python train.py --n_layer=18 --d_model=192 --n_head=3 --n_kv_head=1 --head_dim=64 --d_mlp=512 --vocab_size=8192 --activation="reglu" --norm="rmsnorm" --norm_place="pre" --norm_eps=1e-06 --positions="rope" --rope_base=10000.0 --rope_fraction=1.0 --qk_norm=true --attn_scale=0.146 --bias="none" --tie_embeddings="early" --parallel_block=false --extras=["local attention windows", "value embeddings", "hashed n-gram embeddings", "learned residual scales", "capped logits"] --init="normal" --init_std_qkv=0.0566 --init_std_o=0.00943 --init_std_up=0.0566 --init_std_down=0.00943 --optimizer="muon_variant" --lr=0.0171 --beta1=0.9 --weight_decay=0.0039 --lr_head=0.0149 --grad_clip=0.5 --warmup_steps=0 --schedule="wsd" --decay_fraction=1.0 --decay_shape="linear" --final_lr_fraction=0.0 --batch_tokens=32768 --seq_len=256 --doc_mask=true --train_tokens=505600000 --steps=15430 --dataset="wikipedia_en"
Each number is 128 + 32 x the weight over its row's rms, rounded and kept within 0 to 255. Layers, rows and columns count from 0. Numbers have three digits each. The size before them is the row's rms in percent of the matrix's.

# layer 12 attention query, 192x192, rms 0.177, rows 53-63,117-127,180-191, columns 0-95
103:109087177046099128150118077093124141124117128150138170135090092129089101166113100140152146140101072178167103157119102166170112096177093062116164098182067109120063101174166129113160210100155109129070168100077153159116161158103146097095125150175135117121115084088165147129090141168143150146
108:078151135142172175090065116128088070119121105087103169145103154119050136181176141141109149105148119146093161076147127160222159091137112160085091153116144143087144100128034087153122138085124120165148099071204101185104133154159144124069122151170161147135099106088116105108143131155157118151
106:113144161108102174071149171152108112040149089149132175122107115137151112159099161147163131131148119128044113145139121070119134142092134134113135099110165148149132130130076090083092127121158151120163155146081132107116129201153076100138134146162120161136206100102113128154148117080124106106
107:174086132121096138120167153163173079110083170086146120128121136120162079191121148151143107185125174185202122114131150155099201145089130098129096099111155138136090106125138150111129146128135086135105153139086113114148155073151144082211136148087119139127161092162160134065121143101126166161
116:153141116118165085093139144130111148164145135098119140197134147110055127136067098083156189127126113139189082114085106137150109161156149149183129097098160094131116108157152143136110154090130113087102115123089139198159167135123162143118140126150154144105106111167152131158127174100184087131
107:122153188138156130061147126120138179162185128145127168156146124078162105079142129170155155091074079123170140097131114125130129097106099062103165147108118155123122164167165118113155132118091088100097081190126132151132091175122132125132079064127067078131105101104172149094130116137125145073
108:049164150097157178107150155144118106111141106089104093110126106120148080153131127130137118118122194128092162114085103124117136074046174140144123159162081128144176136089081165107074138084133062179105079187109133094137128159158096162171131147143087079212119118136078156151172096099169080149
103:116072175155167048111114092157090131092123125137129118162074149119136149092109167042134087142146126173121172139129124124212111112141144128124143173101112106133132106150111070123121150155169111143113084161127130124136136130089089176137147138094130104066067087122115180128187127120142118129
101:150129143130136145104085142156083180162170150078148114107172141099176133139077104150158118125088166106084160114164164129094144111145142098090143113140076150145105133155091139167092090123118122120069146137144142116145125161182133097129119179120111129134127097097161172056133106191152072136
105:100167173143152125149145087146142103098176103128151146071109181121103201081187109113150162148108154112175130147059162175166124133139135127144075155168182100162150118141178136101157132125078089118152097074102114131119137148128166143199138118164117094098098144156140095065120136109119152070
118:164113110166163118223159196074135160094156177129126097138112167124118104094113110086144185133140126208114125140162163120199127144139132136135099108168150109140102127153161206085165117144139094137112163155098133082096168087106166129138125139099143165127167098100132116134090111074174134089
123:083109125119091079117241086121163123113087124206159155103141104118059108153148108128165165161240101147127098182153126132140087128136091110170121132185145107164132140133155114109153174175136158113114134125100085172120153173131128121132130113135146104105122078118155106161088129158118087123
109:106098105129158138111076127147100116047113147145098120138124134136065148202145122113118104135185139147121144097167130159183142113171121144134105131143125147090125128162031122139168152096123122148120195148185114128130156130097124141073108195165137163157160108107115123086155094114145103160
109:159140132093088137077142173210120127088142116152138166052100092104134089177126141133142132111145122096060104106162118054093141118083169130056150128099124137117095127163078139137112107152142139126137113144093158095109151174127093095122151188173088116147158113101065129184140098123150114143
122:065127107153124132129146177195150118152080175127099120135125141109118119175125160165159055169109170159153084130075117165103160120093065169165144137114155152161115166140184140102143129112149090157135108094115133081193126064134158081162181151044153147100116099208148122088142150094111103181
113:152162189155177087124183169127076181177162129115110114193134149127047131129091117083098144125081176145155096123081103142101132158161160134167121088096159134138132120115129171143157137106148083130108136148096177119152124160111112164104152123107160112141122121140164142160104176075181098105
120:120137152098081100101113130125141128118165171133169118111118060085090078087152051170128182081140168117191078108151133111140131096110122078150139187151092081136112145162154121072107127133082134069160105121115131116056116115100101108173120107178092149115117162115171130124152129153152117108
101:075132157071164160134163192128132134138137098122103109112125089112124126134180134143134116166092124105064124130093117106113136163097079140125144102164117089167153148133097139123144139141120056108184168145149121127069114120188087143180113147149051054147135206132134123175117164154134163112
111:089117076157162141155160132136108210137143098159071147128126169109136138117076165091095110162104112136119143176123134085228149082109123146153131189126127168073126078140159127112151125141177114161136102150112154104158145161084076180166135065121099161083091094107146176144164111112152131187
121:089116192127135158119146143177100137090138157078138155110124063085181123110142078121134147102159161140090150085197179122117172102136150075118097117130084152190061141160043162132078127128075089149063134143096110110101131100127115067131077124140113160150121136109184164084069122177169135165
111:100165131122112153127106098078121117122140122152067165138115080160131128138198139175183121144122127104195083093115118144169104145142142188142087135170098112152096151164155092097156147060148105170139085173073119172143149155063146138112139097165121144156121086151124167124105174086146141094
125:118123107125121115181180180097147090124111134160160131136115159108093108091100095125087097135182113243107124158173156166140092149152173161146095158153123133134106105137089160153124128123129152122101119180100135141128128113078172111162161124123126131075115108078078134185113103045137108075
111:128155142095129095147124144168095072162160126156135187142150167141149157108129173135138078139126164137122035095174139111152112133122114112136148119085085091082107139117114124140112147165143128146157097157152117103170118067142118164098106060091179170094171142135055108134104083132049152131
122:088141133121099084093157069120104128133095111181157135126122111107032126174117148145138189179151095194183071187123104148149127164110138109175153098162132106137094135122127100106123147165118167140073180143091139178152134171128089131141135136135149102124103060111146061156086137187145101160
130:133114090153160155164122131097116087038126090115089119136119137107085144192185126111130126098180112146084118135116132134199150108140151166150086138146136127089142112136025126120156163098125098132133177124184114118108158128111146103103173156174096172135149109069140131128129103102189118162
127:169152146118097146100098158167094134110161116183134127119109105130141132162136166146139140115109153121034095108186153101090152132072145146115113137129141116153096162159134113149124106134124140131134134126137160149107131192107109112109154144187131092134148114114076145166144132107114094183
125:104116105095130139122148213159125085162081158105070124124106126092145123177079162149105046199105205121188084137073150179106200137060068153148137120111097147137138141152191106090156117094111068129126125141116153109177132072144137086203149185063149131145166099197141126092171165126131098165
133:156149160155204124101196149122094126126160146129127157192137086118056140108090169073092159099068142142231051149112089143127135153151130138188153092110147126131153078127146149148143131150140111137130131145085143140163133135082117176105171101109132098129128136169151168151128180060160142119
133:131104167123107126088112140116130156145132147144135098188154059094128073106114085136164159095109154112152123099145125100105140114128134105134121149112060105166107174193115108106131133105071080036177118130119097110049109130117140068162146126173100110093108133115157127138147131185125143085
116:084136154107124161134176197156141095139161109129118101101148112149159126121145148142107061161149110120031130136107129132123118109126132149138152106187114112162159157120139116119149159118131033114195102122146091109154134119179083132196119124165061097150118198130134161140183189108161176109
125:124098091103140131118175115147152181120160129134087130145088168112187171043057154122124038121090121168167126165108140134189123076145150138124147172175163102154146087158165121166187089145197117157136062117124138103171100131092078165118134096072107102081100093096106207151133130115110110123
131:119131218162077133156100093213126120093125154086136146169108124105165101107108135111139096116152183153078096091159205116102135152170155106112131135092091123204067118123028166168111169150108132137057166161088127140126151083139135100167113120130105142137128121098167163085086101161167142144
119:069074149092124149103117149102125110063127103150103164130119127096135061103135079141145078147138164171195111079063107175174085136152124148153069099169097086129109159103161123141118144079159154158135149148142089141112179137111154084099158075163149116141156080158149142095048111099122120071
124:154108111144093149143171141073132104140130098120144104132079145132110104086125096098116185132131092179111101141144194151207113096146156141128116149131077129164098137156119150121108123124169130177104075155082133145141169094123150090190120111099127129116131081159060099186094090039125151079
# layer 12 attention key, 64x192, rms 0.177, rows 52-63, columns 0-95
121:146057096119078173167095121068174155126166112111179153138170099181090133095206131087074105090164107131125083109145127087124122098151133113138139134102169124106134102106115144151158157119138118125149134150077164125090135130124159126134118101084171123101154102157080143149046078073146143138
123:076116103080072111091086110128141157146130121169129155120109082104149138147122127142158095186156098164153160191168130131106165118118128093151150072196154104139134136136166171110108113113111112131051102093079104107134101142146090122125143127111175138146107079115211151158102128138109099118
132:104171099129087119188140109073110103108150077130109069116112113071073148177158134088110142151130120177073147135098144115137127119112136188124090086195121144086118119137081166123112079083165136192134152144153083169097176111076090124111180150157143092134161179111129098078155085074132137153
138:102108170099068114049099196169252081104184147150129107106110119133157134116168113145149090122141103129118096072211154136100135106134171158183082154124130123141109194187153165134103127139204130144131137141110113165101113138109077135168114133198144125083141123099077139170107124180118088160
133:125141071146121044101172121143128120102030107144132114114141105087095095165144187172088143170094227144109078140103117170153141127122100158173123138099123176147154142138165127098132168121097101137124139109135174165170166076187165049211136141141108135147079085202132127077152111155154087148
141:135130167146168166102134127102095168115141152092162124133152071150123163101092110078110182115101114100178105122110085146130163139105130108158126103118112160139174148116078126160148145124119097097198087143144155089097170141095099160160195170127147134139094117146190118150104152112186136127
129:152096143114158109131056116089081151166130167129152083125177064121114051131111096138118231119123185169191121138144139102099022118157121144138127124082107121149074123158162179046110139073159128102134145119125094152085124115135151135097126118138121158120096094144203185110148098107092118100
122:080097178095159179137058158141131123164147105180109153085172144167146128106093153138144137133150161145052123150117122104119121136127121137149188110212117090084152142135155162172173160133109070108153124149175122167184191121134105081120090182169135142153106127154158101121152143129092121121
121:114151111176102127138141104177103148149153100127141093135112169160165154090119155103099084181112135169133099141130193108117133096148189115186140139182139082159120115156144142144189127150159107142113117070097144163118105104120092107135134076142119155145109106113082071112150105165067128163
128:115101196090172158141094132116155081163095134111146135156122105120091163135101147103126110105087146140088128120146155143059174148134110153125155150073117189148125124180118115108153200065051117029106142109050114138104113098192128139160134123117090144078126157137126132137138170131184123159
126:094155093095117078091146109064128115070125043216134206144100086170141123136114101121154156151157118209144151140135129133107130126106129144123104074118123111149095127130125091099107162122075116114147101112096111132124119071115058146085133131193147106137150108189106130139207146131140139134
130:205139123119177134146203116149142179151137112133160136122102112100103153067086144094125138128145110171073057146117213100159090045186107125118148144148096149156101061150137156106123103111145134147166088129130106116138129173150141139161129107058100114099143067109097176156138122119143163075
# layer 12 attention value, 64x192, rms 0.225, rows 0-5, columns 0-95
101:108118073083116192115132060146160143141168139122145121112159135085129102153143082168147157051225173161127150130129111132194160098085184159123120213121143103122181151036154166111060082086183116113128185180118150125118146126142116129118123158177070121109116089066104172112148101100133119094
106:194059155146026119170152133177076121087071181180144170127084091147151130152098130116102174132111109126131095138111109092127123177109144136182167131125118143153136077119094140123181071113105121151129104109091123100152131103076100088082156097090108174103161126159133161129111101110073104139
103:082192143194123208128145114160147121143136139121067098131173201169166138110134088135157129104095186089145115147155212175180120119101121072120130197128146087173163042155124096152174137102139168154070129159179125138149091098136208100165075120135099094127158132109163124150091098116132186115
112:138040127065091123089117149062088094122136112102126165105116112117078093109142154146120114049146104167136142138143174133136214106123123118084143086148109188193091162123101075140138132051133067123147137097076094100084162080121096121110143055132105135101139108148150097144131121198131163130
103:145089104134127072164156123074131110080139120076136086177107127116105099102119106161134138115113113169143102106166135142148100137150170065106054087138121059160077110143102090104138136155113201122174205116126161169141085120107150168089159165134114114132158092080066163097089073144160143116
098:167185106107193207140171172103077164130106116129119145108162115145161199112144091135142145166128099141097135114109164170126116122146169106070116134159157152152134115136128107151131101172100078163153034106107162112121132097130147150120168161104147132153144141156121168140137184161123098186
# layer 12 attention output (transposed), 192x192, rms 0.267, rows 0-5,64-68,128-132, columns 0-95
088:094134124130110103142100113137143132149112091178143148131113087124166132140111107185122109149117100132059110175072152146112085040081106098102176100157153120132116134059141130119197082149160152176131126108079119148150195156116136106139111120057156144169146153095090092140118145163176126103
100:129121138105140155152108169126149148155166081091108165138153200106142052092131162096120070182138168085084108127107109112101147148126160155093143152103101097152135115121133135160132199151183150122125093129108160085171157067126121177128139160072086134129110211153099081129122150055167068133
089:084138190159125152163118117105078148122092098127097183088167092113081156117135116137095131144153089118124131155147125062142095097135153085109134097126114120082145083154146096106129188063157148098137149126188143146160166123133212131153101121091080152078072107138102168123164142142084158123
090:109183058123100161101098196162139094133115124150055134160107142130135141113121155140130104044110119047174105102114168139111151134135101145134112144097156120101112070121205103128132117134153136105069140119105177141156137159208153084092109098066134126107122119163157122169096146074143055158
096:100108078119193135170137081130113120102103092133160136130121121170154078167125112082149134064100098148176132112095136143121129074098092135113114149165140131117107193170172129057130143128158177179172165119099123166137101130094099088086088128143198106178184139204126156134136170117130120071
092:026150114182142111136123112184116117164095096178077092154174165105147115131171186116141133132096167107147102122105099138139147164109183099144115122102118150108176181103190127086116124105205126085144107158199135117111098101156135086139073191112120141117121152123197155123076070094115152115
105:103172124202081118205116147152096075158119152086100154105119158130107167105130138142131143095134170138101154175181114160165115101129137174164107103125063128138149065168109111132169137127081156150157162112146106127129124159065137153185124117165149098157091144151094150185104104098099133133
106:079145161133135095131128064140147059157127220170139150132103135175163180098101148130115107141147176101122139201080185169111104114109204162161120077178111161053120114129082164162119108112136113128078140193134057131104096165133107133115139108174142142133127107092152114148092109137076126112
103:118114090076070118082132094105144118090171110148156088148136117082095160157153154116137132137128142151112175147107093139085135123141088196108152184104148143150087207078100144203121137072100128121175115169143157119122180145085097088104083156080111094113173129105175122177170069149144100101
104:172087106155088101119131112122123185097120140082139175082120102132118134128160119096147110174099119094135167073126156143123183134118100117133108122091104111108150209163140124130129148115176107089136201102145141176099118125126124156114196142177138125124132069089124165167166116108094136108
111:182172113121163134148117088149159139129122113175079178113179110117206103076103121137169165151129092142075125107102112157091123189159166125192160157119102125123127071213126139157128089078114067153101128082114088098107127134160159148197110126100067116075076143088107045154160170103158144120
106:159141087152144149095087140118159108122145111105129202154131124110107181170114097130079093119167087148109074166112176099179074132197088130096108184145147073114136161169174087149050145151146074127158127137082147158087151090101177101156119130168141140127158162115130158104140153085147099109
091:091104125100194109130133110114089150113114065074157135176107121209101145137094142105150089094137143154120147156121085166106135134181072075150114184153121127136066134119109088187155136121117107137142123139096120099155143146142143107092099193107186128151159159148097134121079061122156117148
106:123112146112100121070140154138128143086139117109095071109144143168161099150105105121102189113120097175106107199114144096092049122134135081113136097148153097102130103115127108115144084124130150174103192118101066126031120133165151157131065096150112091187143114095102172112145112116101179132
116:145167131146129142100135178107118179183104113063118177082094139161084116099107150154136138192061152236094098143152111081103068173110173114085124106147115136161151118136127129122165144148191123102115095112129101098076138111095097146192121165094094145107136112100079045102113152183169135101
106:081182097099107133115107108079104104066164157099103186089161096139131117164127133149124139180071112134086124173146221183169087111159135100122174128077119131109104174099136108200120119145087100144129157157137108140126139090145158149105096073118123113138091087087128071109165086137120160103